python train.py --hidden_size=320 --vocab_size=32000 --hidden_act="tanh_gelu" --norm_place="pre" --bias="all" --tie_word_embeddings=true --init_std_down=0.0044 --optimizer="soap_variant" --lr_head=0.0121 --schedule="wsd" --max_seq_len=2048 --doc_mask=true --train_tokens=516800000 --dataset="wikipedia_en"
Each number is 128 + 24 x the weight over its row's rms, rounded and kept within 0 to 255. Layers, rows and columns count from 0. The size above them is the row's rms in percent of the matrix's.

# layer 8 MLP down, 320x1280, rms 0.104, rows 25-78, columns 256-383
size [100  96 102  98 100 154 104 100  98 101  93 102 100  98  97  98 102  98 103  97 101 102  97 100  97  97 102 100  95  95 105 105  96 100 100  98  96  94 102 106 102 102 100  98 109 101  97 101 105 103 104 102  99  99]
[[122 147 142 134 143 139 132 122  95 171 166  91 153 125  90 136 123 111 123 102 127 153 143 127 162 155 118 104  65 123 104 165 120 152 150 162 146 118 116 156 104 125  58 107 128  95 104 107 142 114 182 136 111 134 130 114 121 101 120 115 130 134 118 138 162 123  92  78 167 116 118 130 134 100 135 162 100 130 114 105 111 146 135 136 117 137 138 119 184 122 128  99 132 130 127 100 161 151 149 140 142 111  89 173 160 127  88 121 158 160  95 113 156 104 122  91 118 187 114 106  76 104 123 111 103 169 131 183]
 [179  94 144 129 105 131 132 151 133 156  97 141  88  92 125  72 161 128 126 117 131 177 133 125 118 140 141 126 117 152 127 107 176 137 161 144 100  98 176 141 131  75 154 121 136 159  98 104  97 117 110 116  76 128 123 127 108 139 174  91 143 115 131 109 147 132 146 167 128  76 109 138 112 116 135 157 141 147  99 101 112 123 179 104 124 113 106 127 104  94 135 125 115  96 149 115 137 104 113 151 166 135 143 114  91 166 167 118 152 168 114 104 143 110 142 142 103  90 145 107 119 141  84  94  91 120 139 121]
 [112 115 103 129 132 129 163 133 151 126 126 157 171 144 128 106 100 125  95 146 117 143 125 103 127 105 108 112 144 113 123 119 136 159 110 130 137 105 114 102 135 174 117 134 144 100  95  91  87 125 118 127  99 129 145 127 103 118 134  74 143  95 101 141 113 141 109  92 131 169 118 151  95 138 134 136 134 129 154 155 112 119 124 127 106 138 135 138 123  76 118 131 144 121 156 101 108  75 183 100  98 102 137 127 107 133 138 118 130 133  91 137 130  82 135 115  72  97 128 108 147 128 116  94 110 162 145 130]
 [ 88 124 108 113 124 122 135 145 109 146 117 113 108 106 132 147 136 147  95 164 108 119 120 111 158 131 119  94 140 115 134 166 124 144 150 121 146 112 157 102 145 104 152 126 129 141 146 134  89  86 149 118 161 124 118 128 122 115 135 135 125 116 101  95 125 110 105 181 135 136 121 130  79 154 143 102 144 125 141 101 118 120 122 151 136 120 153 120 125  93 146 106 101 133  46 146 127 164 110 127  86 141 104 138 128 161 175  78 120 114 122  98 118  92 115 144 158 128  85 125 118 158 160 115 111 107 111 134]
 [131 142 100 130 159 159 100 130 146 151  86 177 120 104 163 111 145 124 125 173 133  96 125 120  80 125 131 111 118 142 115 114 153  83 123 142 176  70 104 116 151 108 101 123 166 143 142 128 148 128 126 118 119 118 133 137 172 145 158 130 122  83 146 188 155 154 132 139  96 145 159 140 108 136 140 169 113 136 113  94 166 136 140 131 102 147 137 120 145 120 124 153 130 116 109 144 114 140 145 118  82 167 132 158 160 141 125 101 105 120 105 158 133 127  83 114  51 137 140  83  91  95 102  85 135 115  89  97]
 [144 129 108  97 152 111 150 112 127 125 129 138 115 118 113 134 137 145  73 132 116 144 115 122 104  84 136 144 139 141 155  81 138 142 138 141 130 132 131 129 145 148 103 151 156 124 108 138 104 143 172  60 166  88  67 130 144  94 148 142 109 120 107 131 115  95 111 124 160 101 114 158 124 142 133 176 169 147 123 118 116 141 116 143 109 102 129 145  72 148 103 139 112  92 122 135 116 131 176 136  79 122 109 128 139  93 123 114 141 139 121 131 109 128 161 133 146 132  91 135 137 143 109 134 137 117 145 190]
 [123 160 156 141 123 104  94 153 149 153 130 123 124 147 107 113 129 174 126 123 135 126 103 154 134 105 147  87  89 103 118 116 186 144 108 106 147 136 156 129 119 102 125 126  91 144 132 155  99 128 127 146 161 147 169 125 145 152  96 118  81 118 121 131  86 135 118 115 105 104 113 107 150 147 127 135  70 137 161 103  87 149 117 111 135 154 125 133 101 120 126 112 113 145 144 140 148 115 102 143 122  93 111 191 125 108 153 103 141 172 140  64 122 111 119 193 108 133 115 125 135 111 102 159 102 134 125 158]
 [130 153 147 138 117 111 143 121 121 169 124  84 147 105 139 121 106 129 184 177 175 155 134 126 134 174  96 122 124 119 158  98  67 128 134  99 151 136 162  77 120 126 148 150 134 113 119 170 171 148 146 150 125 163 123 160 154  97 102 108 167 128 114 145 110 135 110 107 105 116 115 186 120 145 142 140  88 130 143 177 170 124 122 104 130 140 119 118 132 163 140 116 155 136 115 159  94 105 118 129 121 115 125 102 111 102 129 133 108 100 130 158 148 134  96 110 125 143  93 122 124 138 123 134 115 102 184 131]
 [ 91 134 127 109  63 121 176 132  84 126 163 183 133 140 147 142  97 110  80 132 105 137 121 118 167 164 128 125 128 121  87 177 158 158 132 120 105 169 150 139 121 144 146 139 140 113 139  97 152 121 125 111 107 123 104 137 139 120 105 152 146 164 148 143 176 113 116 124 168 120 143  92  87 102 143 104 160 140 101 130 137  94 129 107 117 110 135 136 140 134 115 165 128 113 139 145 140 156 120  96 105 134  86 122 108 116 146 117 151 110 132 142 120 182 160 151 140  84 125 126 174 162  97 138 121 121 136 110]
 [156 159 119 140 126 114 173 125 146 137 127 101 166 112 114 120 123 137 140 106 141 163 155  90 153 144 166 141 133 121  80 112 119 147  86  99 133 125 105 132 158 142 128 171 114 116 139 135 161 166 131 163 120 152 115 117 164 150 101 116 116 131 172  88  91 140 145 141 156 160 143 153 118 126 121 134 109 130 178 110 102 108 126 150  65 133 133 153 104  96 161 113 135 135 113 121 147 133  89 115 159 102 130  64 105  91  84 107 116 148 122 147 129 100  94 111 150 102 122 138 145 118 160 148  86 112 149 103]
 [132 151 144 163 160 150 118 140 146  86 114 126 169 130 138 132 154 161 112 162 102 159  96 114 109 117 146 121 115 174 124 107  99 138 116 115 129 172 113 140 132 128 123  97 147 118 129 111 122 138 111 134 113  77  79 103  94 124 121 157 143 104  83 141 192  87 140 141 122 158 155 149 150 154 141 145 125 141 142 139 129 144 105 179 117 131 156 113 135 118 117 118 123 147 133 110 163 137 145  91 128 206 143 118 152 131 164 103 114  97 128 174  99 111 117 122  97 150  98 113 130 147 117 113 110 199 128 171]
 [137 123 151 122 104 139 136 106 119 119 189 143 125 139 109 129 166 161 139 174 129 111 101 152 157 136  87 143 125  75  82 126 131 154 123  90  94 136 143 120 153  98 117 148 126 143 148 151 143 140 106 147  84 130 153 123  97 130 111 156 147  90 141 107 130 158 117 172 107 158  91 163 188 174  78 125 135 164 146  95  76 102  86 165 115 114  90 133 147 138 101 109 133 105 123 155 127 132 141 163 113 123 118 103 125 115 110 143 135 134 136 109 111 164 115 149 101 136 157  88 152 103 152 155 115 151 154  92]
 [157 107 155  96 165 145 139 115 128  87  94  90 163 157 107  63 134 145  90  84 129 141 138 119 124 105 121  90 123 146 149 101 134 115  99 110 127 145  58 148 148 107  97  94 158 107 122 146 166  91 146 133 134 135 117 159 127 129 138 136 103 107 116 125 102 126 116 159 158 127 155 120 161  66 121 120 122 135 145 169 139 114 127 178 106  99 146 169 160 100  84  99  88 129 155 114 128 128 168 135 176 143 141 177 124 156 118  89 178 108 164  99  95 120 143 153 138 137 170 146 145 123  84  75 160 144 125 118]
 [ 91  82 141 154 182  98 186 125 104 124 172 140 126 130 157 105 138 155 149 106 125 120 109 148 127 133 144 159 165 166  86 147 100 134 122 109 156 164 147 162  93 145 151 120 112 129 124 145 125 103 116 150 121 128 115 143  97 140 132 115 131  90 151 143 143 136 115 125 130 112 144 130 139 152 155 130 123  89 110 157 158 124 135 133 134 146 153 135 129 136  94 151 143 149 144 163 142  88 118 135 154 129 142  68 120 145 104 111 141 173 146 108 124 145 129 126 105 102 131 109 153 126 120 109 126 127 135 137]
 [138 144 134 120 129 109  68 152 124 154  83  89 123 138 120 135 143 105 182 133 167 148 148 140 178 124 111 169 118 154 134 155  98 127 118  97 105 129 129 120 122 132 102  96  87 123 140 142 121  99 117 138 109 151 126 145 112 113 123 141 137 105 111  85  77 105 158 116 132 144 119 121 159  82 102 123 118 132 135 162 103 142 102 133 100 159 113 115 170 112 134  81 148 143  93 185 131 102 101 126 143 146 109 173 119 137  90  91 127 135 120 149 123 105  81 181 116 102 117 127 111 183 173 130 127  80 153  86]
 [153 129 183  90 127 142 126  85 148 136 143 172 180 114 123 105 106 126 106 105 128 123 149 100  99 158 128 114 177 115 146 102 106  93  90 138 144  96 130 118 144 105 140 141 153 148 127  93 149 103  93  82 112 143 146 182 113 164 122  99 100 152 167 107 132 115 109 100 128 151 100 128 145 131 143 104 134 133 137 120 122 121 108 160 165  80 154 120 156 164 126 107  74 127 149 103 100 161 138  83 128 115 153 137 144 191 130 110 162 126 151 183  90 130 145 111 162 148 137 131  95 144 143 170 171 133 151 162]
 [ 99 124  95 131 101 122 120  84 169 136 107 118 189 133 110  78 129  91 133  98 131  94  83 130 105 130 156 125 159 171 152  96 133 136 135 142 157 122 168 125 158  93 127  69 131 112 104  98  92 102 146 100 161 118 170 149 150 143 138 128 117  66 126 105 114 124  87 126 129 141 113 105  97 125 161  89 133 150 105 139 127 129 160 141 162  62 107 130 102 119 121 180 115 141 138 134 139 143 145 114 180  82 116  95 153 148 114 121 145 115 170 126  92 134 131 142 101 128 142 192 172 116 113 150 137 157 141 139]
 [158 111 134 134 110 114 139 113 163 100  99 195 109 122 143 117 121 132 101 108 141 135 113 110 161 135 121 152 139  76 147  98 139 115 124 124 134 148 116 171  81  86 110 119 195 156 136  90 127 119 138 142 136 158 162 121 108 168 124 156 129 137 145 123 141 145 164 112 198 143  84 154 148 100 125 108 115  78 128 131 172  83  79 107 127 131 114 129 151 159 143 152 116 113 143 100 145 162 146 147  98 113 153 131 107 153 129 137 135 124 115 100 134 141  96 138 143 148 121 109 119 130  91 113 138 112  94 153]
 [110 129 142 129 186 144 161  57 147 105 141 123 163  93 123 121 136 104 128 113 129 133 120 119 127 111 129 146 134 120  85 169 134 168 117 101  82  96 130 139 105 105 106 133 116 109 115 126 115 128 132 140 153 120 113  93 106 157 139 124 127 130 188 107 151 134 137 130 125 207 148 148 109 129 151 166 147 153 122 178 144 143 161 132 138 125  91 128 115 156 113 152 186 139 123 214 143 118 154 156 139 115 149 163 145 102 124  83 116 115 114 120  86 118  98 135 177 124 108 110 134 100 148 109 193 137 113 128]
 [167 109 127 131 160 190 143 142 113 112 124  77 135 154 128 160 112 139 105 108  87 135 171 126 143 130 138 132 105 126  99 129 128 136 153 165 150 124  95 127 116 158 148  98 106 109 153  91 108 133 113  88 128 154 151 183  92 126 161 133 143 139 139 191 116 116 176 112  40  66 117 129 145 148 142 152 115 102 150 116 111 149 124 130 144 165 190 121 125 146 110 134  56 100  89 112 129 139  99 117  99 113 169 147 124 118 115 129 135 105 163 151 114 137 106 139 129 144 143 103 145 153 105 139 120 107 134 121]
 [134  91 136  75 125 129 102 125 168 113 127  99  97 123 159 118 142 112 114 132 137 144  63  95 147 122 158  99  91 191 158 163 107 102 115 109 155 137 149  95 117 110 143 142 129 137 110 137 138 109 161 108 150 132 121 141 146 133 115 160 166 153 142  95 136 125 143 152 134 116 157 135  89 115 124 129 123 134 133 140 153 106  90 116 115 150 117 114 157 162 119 125 115 142 142 113 139  73  79 132 149 152 148  95 156  98 116 180 152 147 178 136 128 120 114 107 163 103 123 102 125 126 152 118 147 112 142 138]
 [107  92 156 110  61 154 128 168 126 118 137  90 132 125 145  85 101 144 117  71 103 118 107 128 119 135 108  99 125 161 120  74 118 106 158 162 131 118 127 135 114 103 138 153 157 148  91 141 146 139 103 157  94 118 118 115 106  97 127 106 158 129 146 113 139 175  89 133 135 165 111 112 102 196 158 119 135 126  91 150 104 138 101 140 118 138 132 137 135 120 129 153 141 145 138 115  74 126 104 140 200 114 114 165 140 156 144 121 145 136 148 157 140 137 102 127 111 143  83 139 134 128 152 134 139 129 148 105]
 [123 122 119 116 131 152 147  87 141 173 138  91 137  86 118  98 129 146 127 142 113 150 125 135 100 159 114 175 107 140 123 106 127 127 167 127 135 159 140 129  95 124 116 133 123 152 112 120 129 152 128 160 133 134 185 138 141 143 104  73 130 128 125 177 117  98 146 124 145 141 175 164 120 152 169 112 125 104 123 157 114 118 112  96 136 121 133 114 102 131 159 151 144 123 163 147 124  96 148 143 122 125 103 121 149 160 150 172 154 118 128 122 104 146 146  92 116 113 133 119 116 119 134 113 178  95 137 115]
 [114 145  95 118  78 103 119 182 102 100 130 136 105 140 161 139 100 133 142 136 105 124 112 125 143 124 131 127 132 102 110 142 142 146 132 171 103 117 162 124 127 133 134 164 121 151 149 107 151 161 116 124 133 148 126 113 129 117 168 159 137 130 162 170 165 151 140 142 108 174 125 140 137 121 159 120  97 105 116 117 119 147 108  48 142 112 132 126  92  92  99 137 138 109 126 113 100 125 132 142 177 158 120 106 125 163 104 126 146 126 145 156 108 119 119 103 117 127 133 172 146 126 104 117  83 127 143 147]
 [129 133 140 169 160 120 115 140 128 133 169  90 151 107 149 101 134 119 110 103 145 101 117 117 116 121 121 101 160 158 149 153 114 144 115 124 138 146 143 108 115 119 127 119 169 142 138 128 102 101 133 136 131 118 150  85 138 111 114 163 115 111 120 153 135 121 159 122 169 165 184 149 132 145 100 175 113 126 112 139 115 136  94 143 183 138 153 150 148 125 174 147 162 154 148 147 112 138 110 123 107 122 133 100 102 147 124 140 129 113 104 144 110 134 143 137 126 106  96 112 131 111 106 124 130 148 144 125]
 [116 124 140 169 157 116 104 135  99 146 154 120 127  56 120 144 112 156 127 126 154 109 124 124 127 131  80 116  95 151 131 113 108 176 149 136 110 146 112 134 136 139 111 130  99  85 143 121 104 130 151 146 191 117 100 130 146 111 132 138 142  92 143 137 103  98 175 131 139 135 132 187 155 159 133 137 113 169 133 129 140 153 171 144 143 118 126  47 113 140 114  94 116 116 107 103  99 137 113 133 114 109 129 152  96 110 105 166  72 127 164 159 140 131 146 130 123 129 127 130 111 155 104 143 110 145 114 140]
 [ 82 124 156 118 136 101 122 131 122 106 129 106 111 134 151 147 119 124 136  98 140 175 128 149 122 108 142 100 127 130  78 144 101  98 160 138 162 148 110 111 146  82 125 145  98 122 132 153 155 131 148 134 129 131 151 119 143 108 137 124 143  80 122 140 129 153 126 165 136 117 161 111 124  98 123 146 168 118 139 116 130 114 134 112 100 135 121 116 126 137 150 148 173 157 104 101 156 141 130 123 131 113 152 127 122 127 154 123 143  99 138 119  90 157 123 108 143  97 116 141 180 145 106 111 114 123 159 162]
 [148 132 153 153 129  92 124 135 104 133 130 128 153 117 139 105 126 102 107 147 112 123  76 133 112 101  68  97 155 160 117 154 120 143 112 138 115 141 150 119 141  93 146 116 114 112 140 131 106 121  83  63 151 158 145 123 161 178 153 167 164 130 119 118 127 120  95 125 133 116 109 123 117 130 143  84 148 110  99 133 101 111  91 108 142 118 122 140 139 137  85 109 108 181 104 103 119 147 114 130 179 161 133 121 134 156 142 191 137 110 123  90  93 122 121 149 116 135 155 108  95 142 139  92 115 127 126 143]
 [115 178 144 117 117 113 101 114 136 110 109 159 157 110 113 113 151 143 148 139 124 140 146 125 142 108 139  91 117 163 128  99 133 142 114 121 134 170 168 122 154 139 122 145 150 147 145 115 114  71  84 156 109 173 136 169 125 108 117 135 204 107 140 106 145 131  94 103  98  68 149 105 102 118  98 126 158 105 113  86 134 130 126 140 111 134 138 157 129 113 129 133 156 151 111  98 147 124  96 125 110 146 140 151 130 110 190 145 132 118 129 146 102 136  64 116 129 106 146 144 105 145 122 136  97 112 112 105]
 [120 154  93  94 144 109 111 101 160 157 114 179 179 143 120 114  95 120 103 154 155 132 131  97 135  82 131 135 142 108 170 142 134 123 113 116 120 139 176 111 112 123 114 118 187 122 111  80 188 132  95 130 205 133 110 131 164 131 155 126 149 145 138 143  87 172 181 117 141 141 144 132 124 149 128 152 121  99 170 141 112 126 146 115 110 178 161 136 139 135 140 122 133 141 102 127  93 132 140  66 137 117 110 129 154 101 165 157 125  98 133  94 129 102 145 131  96 137 140 136 120  89 168 130 159 110 132 155]
 [171 179 103 113 111 137 143 136 115 100 163 119 109 130 163 141 101 129 141  82 142 125  98 145 110 162 153 129 147 133 135 134 120 117 158 124 120 141 179  87 166 118 112 111 138 129  95 167 112 131 149 122 116 106 142 115 126 106 142 182 137 144  93 179 132 112 186 130 209 147 138 105 149 107 144 174  85 144 155 139 103 120 136  79 115  90 157 116 104  98  94 130 116 110 126 112 110 160 149 132  96 162 122 144 193 148 115 159 129  88 132 136 174 103  83 186 127 148 144 138  78 127  96 128 108 113 131 131]
 [138 157 123 148 105 131 114 125 107  89 144 164 107 123 125 106  92 114 143 138 139 129 115 146  92 132 121 134  98 143 187 121 179 150 138 169 165 148 140 108 184 121 153 135 108 125 164 172 101 142 129 177 141 139 137 132 127 143 116 136  83 124 103  86 148 132 151 112 143 107 114 158 133 103 150 133 136 141 104 100 162  87 112  68 138  83 109 152 115 114 129 176 108  86  82 108  66 122 121 167 119 113 150 160 120 105 117 152 168 115 134 146 131 161 143 132 116 151 162  94 123 127 137 147 134 187 138 119]
 [123 153  95 119 161 160 132 153 140  82 152 137 115 110 168  77 134 128 169 125 153 159 128 109 118 139 119 134  97 135 141 136 109 154 152  89 112 189 153 134 127 110  94 157 141 120 140 104 100 133 125 160 121 159 132 120 122 121 120  97 109 132 131 145 170  95 115 112 162  92 136 141 136 100 175 114 157 175 133 123 157 123 132 127 118  80 142 120 144  87 169 126 122 140 137 165 121 131 166 115 108 177 133 104 118 104 167 143 124  88 128 134 142 145 142 158 132 162 127 115 119 144  90  79  87 123 116 156]
 [170 144 185 135 151 111  87 133 139  83  86  91 128 112 159  89 132 129  98 150 142 139 117 139 102 156 108  86 148  83 148 145 136 125  99 115 134 131 122 108 112 137 136 146 121 134 124  92 124 132 162 118 106 107 151 124 141 126 139 157 150 155 107  94 129 110 128 140 119 149 163  82 168 141 114  75 136  90 129 176 146 134  65 149 155 159  93 138 203 153  81 101 135 102 141 114 138 115 116 108 168 135 120 121 166 119 110 108 117 143 127  75 144 124 155 124  99 102 139 117 118 132 128 107 132 120 145  75]
 [122 131 117 102 158 132 122 160 103 125 147 138 130 126 160 115 140 149 100 157 113 116 130 120 148  90 166 128 130 138 151  85 121 135 138 104 158 116 110 134 156 156 109  88 131 163 137 128 125 137 136 155 121 118  94 110  87  78  66 109 128 110 123 161 110 136 127 156 109 125 117 127 115 155 115 122 120 150 134 142 132 138 173 102 127 107 122 169  81 139 144 101 121 142 141  83 130 104 144 121 162 124 128 114 137  67  93 126 150  81 147 124 102 111 128 108 116 146  92 116 113 154  79 110 115 175 158  89]
 [137 127 141 139 149 162 176 122 202 121 154 125 135 121  99 140 117 138 120 120  96 148 185 121 147 147 125 138 175 105 102 137 146 109 110 170 126 121 153 106 129 173 155 171 140 110 156 129  77 131 164 139 127 123 155 120 158 160 123 144 119 111 126  97 107 173 106 132 135 145 127 119 132 134 108 149 156  96 137 146  75 125 141 152 160 134 143 122  88  98 125 119 108 141 128 116 102 173 136 154 144  89 115 111  87 128 116 136 119 141 146 129 151 128 181 149 138  76 159 105  93 135 124 157 123 140 122 138]
 [ 96 140 155 121  55 136 118 104 123 220 138  73 161 159 119 113 116 113 181 148 119 115  94  98 116 127 138 115 116  90 108 158 142 152 142 145 124 102 138 151 138 135 122 140 103  96 128 157 114 141 111 136 110 137  99 102 151 123 115 128 142 119 165 135 137 133 139 116 119 107 128 127  84 126  97  92 112  86 147 153  99 147 134 106 128 138  90 132 118 135 157 142 129 117 132 133 104 169 140  93  60 115 142  93 154 136 116 107  84 155 141 127 159 131 157 109 115 135 147 158 184 144  85 118 129 155 123 184]
 [112 155 116 125 122 132 134 120 140 139 121 110 127 125  99 124 103  97 135  82 153 183 111 121 109 137 147 104 144 143 122 129 136 141 165 147 155 130  99 101 139 136  81 163 104  92 107 134 113 136 125 111 145 132 117 147 103 140 108  96  60 114 126 110 116 119 129 135 117 149 102 141 119 121  95 113 161 132 144 151 100 107 119  93 167  97 117 114 173 221 119 120 139 100 158 118 115 125  95  70 147 122 147 127  77 133 153 107 101  90 125 128 149 144 137 127  76 159 109 104 103 113 154 109 103  99  99 115]
 [148  94 132 127  95 125 137 105 136  88 112  99 122 131 108 115 137 137 164 163 134 157 132 141 100 141  90 133 122 111 138 119 104 109 135 155 109 103 116 107  97 204 143 129 143  83 196 119 135 134 131 125 135 148 126 121 114 120 106  95 171 133 150 158 120 168 143 109 106 117 122 127  89  90  65 106 143  99 108 119 161 104 117 117  64 131 132 140 131 124 164 103 162 108 185 101 104 129 128 131 162 175 167 149 103 124  58 130 123 131 118 112 149 125 125 104 150 114 124 134 156 135 108 132 148 113 130 134]
 [142 126 149 137 136 119  93 147 150 126 105 117 131 114 127 148 138 177 164 168 135 142 126 122 136 160 143 139 148 137 165 152 106 132 140 151 109 130 118 107 117 124 116 131 168 122 186 158 115 103 136 142 118 118 124 161 121 106  72 122 169 127 140 105 125 160 128 120 120 129 127 148 143 115 131  61 134 146 153 144 132 108 155 143 110  78 113  85 192 134 137  99 168 127  85 141 110 120  99 120 106 140 144 109 112 165 125 177 127 173 116 136 110 184 123 131 106 136 117  99 175 127 132 135 119 117 168 132]
 [135 118  87 152 117 150  77  89 155 146  80 134 126 134 146 116 134 109 120 136 134 125 130 150 151 127 141 124 146 118 136 115 116 123 113 140 105 128 128 112 142 105 132 146  86 156 129  84 114 140 127 140 153 127 109 146 128  87 141 124 116 147 159 143 138 143  86 110 141 166 109 140 128 123 106 132 107 157 134 119 151 103 110  91 121 116 149 170 127 105 123 101 152 106 103 141 154 140 132 115  63 136 100 155 121 120 143 130 100 133 124 106  94  93  97 127  99 118  93 101  90 109 169 140  96 118 100 154]
 [133 168 136 132 181 138  95 113 127 154 164  99 140  91 154 100 125 153  80 134 125  97 134 168 171 105 118 119 134 142 140 115 130 125  83 138  87 127 181  75  96  92 110  96 127  98 124 127 140 106 153 156 144  94 122 102 108 121 123  85 125 132 116 150 141  73 128 152 150 145 111  82 178  92 117 117 161 122 133  85 114 118 118 155 121 129 139 124 145 102 155 175 165 129 131 128 154 128 140 146 123 188 118  97 139 121 141 143 151 144 107 127 120 101 143 147 134 145 145 148 146 121 141 100 115 130  85 149]
 [134 152 150 140 141 119 118 146 139 133 129 109  95  97 101 129 156 128 118 180 146  96 153 141 116 119 132 179 148 139 116 117 187 112 146 156 155 105 108 106 161 102 139  98 113 144 117 135 107 133 130 137 129 125 111 102 110 122 126 111  95 118 145 105 114 151 126 179 179 104 150 114 143 107  96 108 158 156 123 138 124 105 126 119 170 116 102 147 142  65 146  97 158 152 160 123 158 131 155 137 131 122  90 146 107 147 130 123 137 117 155 211 121 135 126 124 145 118 176 158  99 137 107 148 161 114 122  97]
 [137 120 142 131  90 144 130  99 142 149 105 105 158 121 105 178 130 126 164 162 146 157 110 125 125 176 107 149  54 175 109 102 123 162 119  97 193  96 161 122 125 132  91 121 161 110 149 124 152 131 165 109  93 134 152  90 163 110 137 112 151 136 138 137  85 132  78 163 125 119  96 111 148 148 154 150 126 174 123  97 121 146 132 108  91 115 123 155 126  78 142 130  93 134 136 150 114 134  91 110 119 115 189 136 123 131 114 110 155 141 111 140 143 128 136 109  55 139 120 121 118 126 110 129 119 149  99 119]
 [133 152 151  98 128 123  92  95  90 101 111  76  89 101 142 135 154 136 145 114 142 124 109 124 114 196  78  88 151 115 104 140 107 139 141 138 134 141  72 117  98 115 108 101 138 131 173 153 134  60 120 115  94 156 100 114 132  99 107  81  95 132 121  92 134 138  84 121 100 106 154 128 115 142 128 146  86 106 129 121 150 107 149 106 150 135 153  88 150 169 115  97  87 114 133 145 118 149 110 137  88 121  88 116 104 101 122  83 120 147  92 112 124 114 106 105 122 147 108 123  96 144 151 143 126  95 175  91]
 [159  91 134 129 126 117  96 116  99 143  94  85  87 113 127 155 120  85 147 169 150 152 151 120 153 123 160 136 137 177 124 142 110 104 146 146 145 114  80 142 136 111 119 152  74 125 143 120  64 125  81 109  96 111 133 118 132 135 107 104 104 110 133 160 114 130 147 150 107 102 127  76  88 149 116 147 116 119 147 129 105  90 143 177 134 132 114 123 124 124 141 161  90 166 112 148 116 146 110 128 118 122 130 156 112 109 159 139 138 132 133 141 113 111 159 130 169 129 154  91 151 121 145 147 133 140 153 149]
 [115 127 115 147 116 127 125  97 131 112 172 133 123 161 158 111 125 196 161 132  82  87  82 129 187 154  72 142 123 159 107 125 100  99 162 149 137 121 166 105 104 136 131 114 131 130 165 118 113 139 111 158 131 146 124 134 175  92 145 164 128 132 151 149 119  97 128 163 123 107 160 149 169 137  87 120 131 132 143 156 150 142  95 157 122  94 155 136 115 127 142  69 116  76 115 111 136 143  94 131 100 140 127 169 129 114  83 138 127 109 116 141  88  89 135  98 147 115 113 138 145 118 101  82 106 152 124 140]
 [100 164 136 125 127 131  97 154 101 148 118 128 115 118 120 109 142 120 127 124 136 121 130 132 129 157 122 151  86 188 140 130 126 116 140  64 111 133 149  68 155 122  78 154  93 118 129 121 162 171 139 116 148 117 133 134 132 178 133  87 124 137 122 116 111 193 102 145 132 134 131 177 125 159 121 145 170 182  93 124  98 108 130 141 173 145 144 124 133 138  90 102 134 126 149 171 113 149 134 132 128 109 132 179  56 126 150 123 139 159 122 114 176 141 127 131 105 122  73 124 116 124 143 139 139 112 137 101]
 [149 149 136 105 142 104 117 101 132 126 174 143 146 147 135 157 159 134 141 104 106 112  93 126 139 135 123 144 162 115 136 118 131 118 119 164  93  85 111 134 126 113 143 147 133 128 123 137 144 175 112 153 117 117 143 120 128 140 141 124 101 162 137 127 134 134  85 154 125 154 125 113 133 114 171 110 104 126 123 136 159 141 148  99 159 127 106 135 128 159 116 100 117 151  97 113 120 135  86 111 160 130 100 131 132 138 172 149  79 134 128 107 131 170 112 133 130 187 142 122 124 130 145 127  87 118 157  96]
 [ 88  84 120 184 204  96 116 163 173 123 105 130 177 128 105 128 118  73 152  95 108 158 136 149 136 150 100 124 124 162 126 192 201 108 154 109 131  93 119 144 186 136 133  82  99 111 131 108 123 158 185 106 154  87 137 109  93 113 108 128 147 175 116 120 126 128 134 121 103 100 132 117 141 149 167 116  95 107 165 151 149 136 111 110  73 125 134 101 141  68 125 146 126 119 131 125  95 137 117 101 191 156 121  96 111 154 153  91 160 104 102 120 134 102 155 126  89 135 120 147 123 154 126 130 130 125 130 107]
 [148 122 142 138 149 100 154 128 158 140  71 106 154 119 167 111 141 126 138 140 153 141  69 149 135 151 129 125 118  89 139 142 108 140 102 148 138  69 117 133 177 113  83  93 144 127 164 143 167 135 121 138 140 114 127 122 146  95 107 161  96 125 127 146 118 155 131 105 150 116 134 105 131 124 152 163 131 130 112 136 101 105 151 144 122 121 130 108 143 149 137 116 119 138 169 147 106 124 125 143 147 127 116 121 125 135 148  82 132 168 155  84 126 127 129 127 107 160 111 198  91 113 168 127 143 117 103 126]
 [198 166 143 136 128 113 147 139 151 144 104 138 104 103 104 141 139 132 137 121 123 123 144 158 122 115 102 118 104 104 129 147 139  72 137 130 100 136 159 117 145  93 131 128 121 136 135 105  84 140 128  75 104 149 102 105 133 136 113 107 132 131 164 160 139 156  93 114 104 180 147 127 145 111 141 134  89  93 114 165 146 147 148 104 146 134 139  74 135 140 160 152  83  98  66 129 140 115 114 103  92 159 140 130 117 113 108 135  94 139 145 125 126 156 133 138 151 123 121 124 103 143 135  92 142 135 100 133]
 [130 156 128 126  99 135 184 127 107 120 140 175 155 132 137 147 131 114 119 135 141 124 143  95 125 137 164 166 142 143  99 116 147 150 142 140 138 110 139 141 168 120 146 102 115 103 120 121 119 163 108 159 104 100 111 141 101 121 110 151 133 130 132 166  98 133 126 143 115 124 135 105 140 134 162 133 128 109 129 128 136 150 107 105 146 130 130 121 142 102 124 125 122  86 128 157 137 132 109 172 100 175 114 168 109 113 113 122 114 128 102 132 115 137 139 133 131 129 173 131  81  96 135 105 163 123  95 121]
 [158 130 132 129 142 110 116 121 142 147  96  96 129 143 106 122 123 144 154 113 103 131 102 119  96 148 122  82 148 133 120  97 119 116 116 129 102 135 128 126 141 156 102 107 119 137 122  79 145 129  87 111 126 111 179 142 156 166 105 141 136 129 121 118  78 115 110 134 126 148  75 126  71 106 111 139 109 130 112 122 123 172 135  75 140 135  96 177 136 112 140 127 114 131 115  98 127 162 164  80 140 135 150  87 120 147 125 171 141  92 112 127 130 146 139 123  90 118 171 184 169 117 134 125  89 153  76 134]]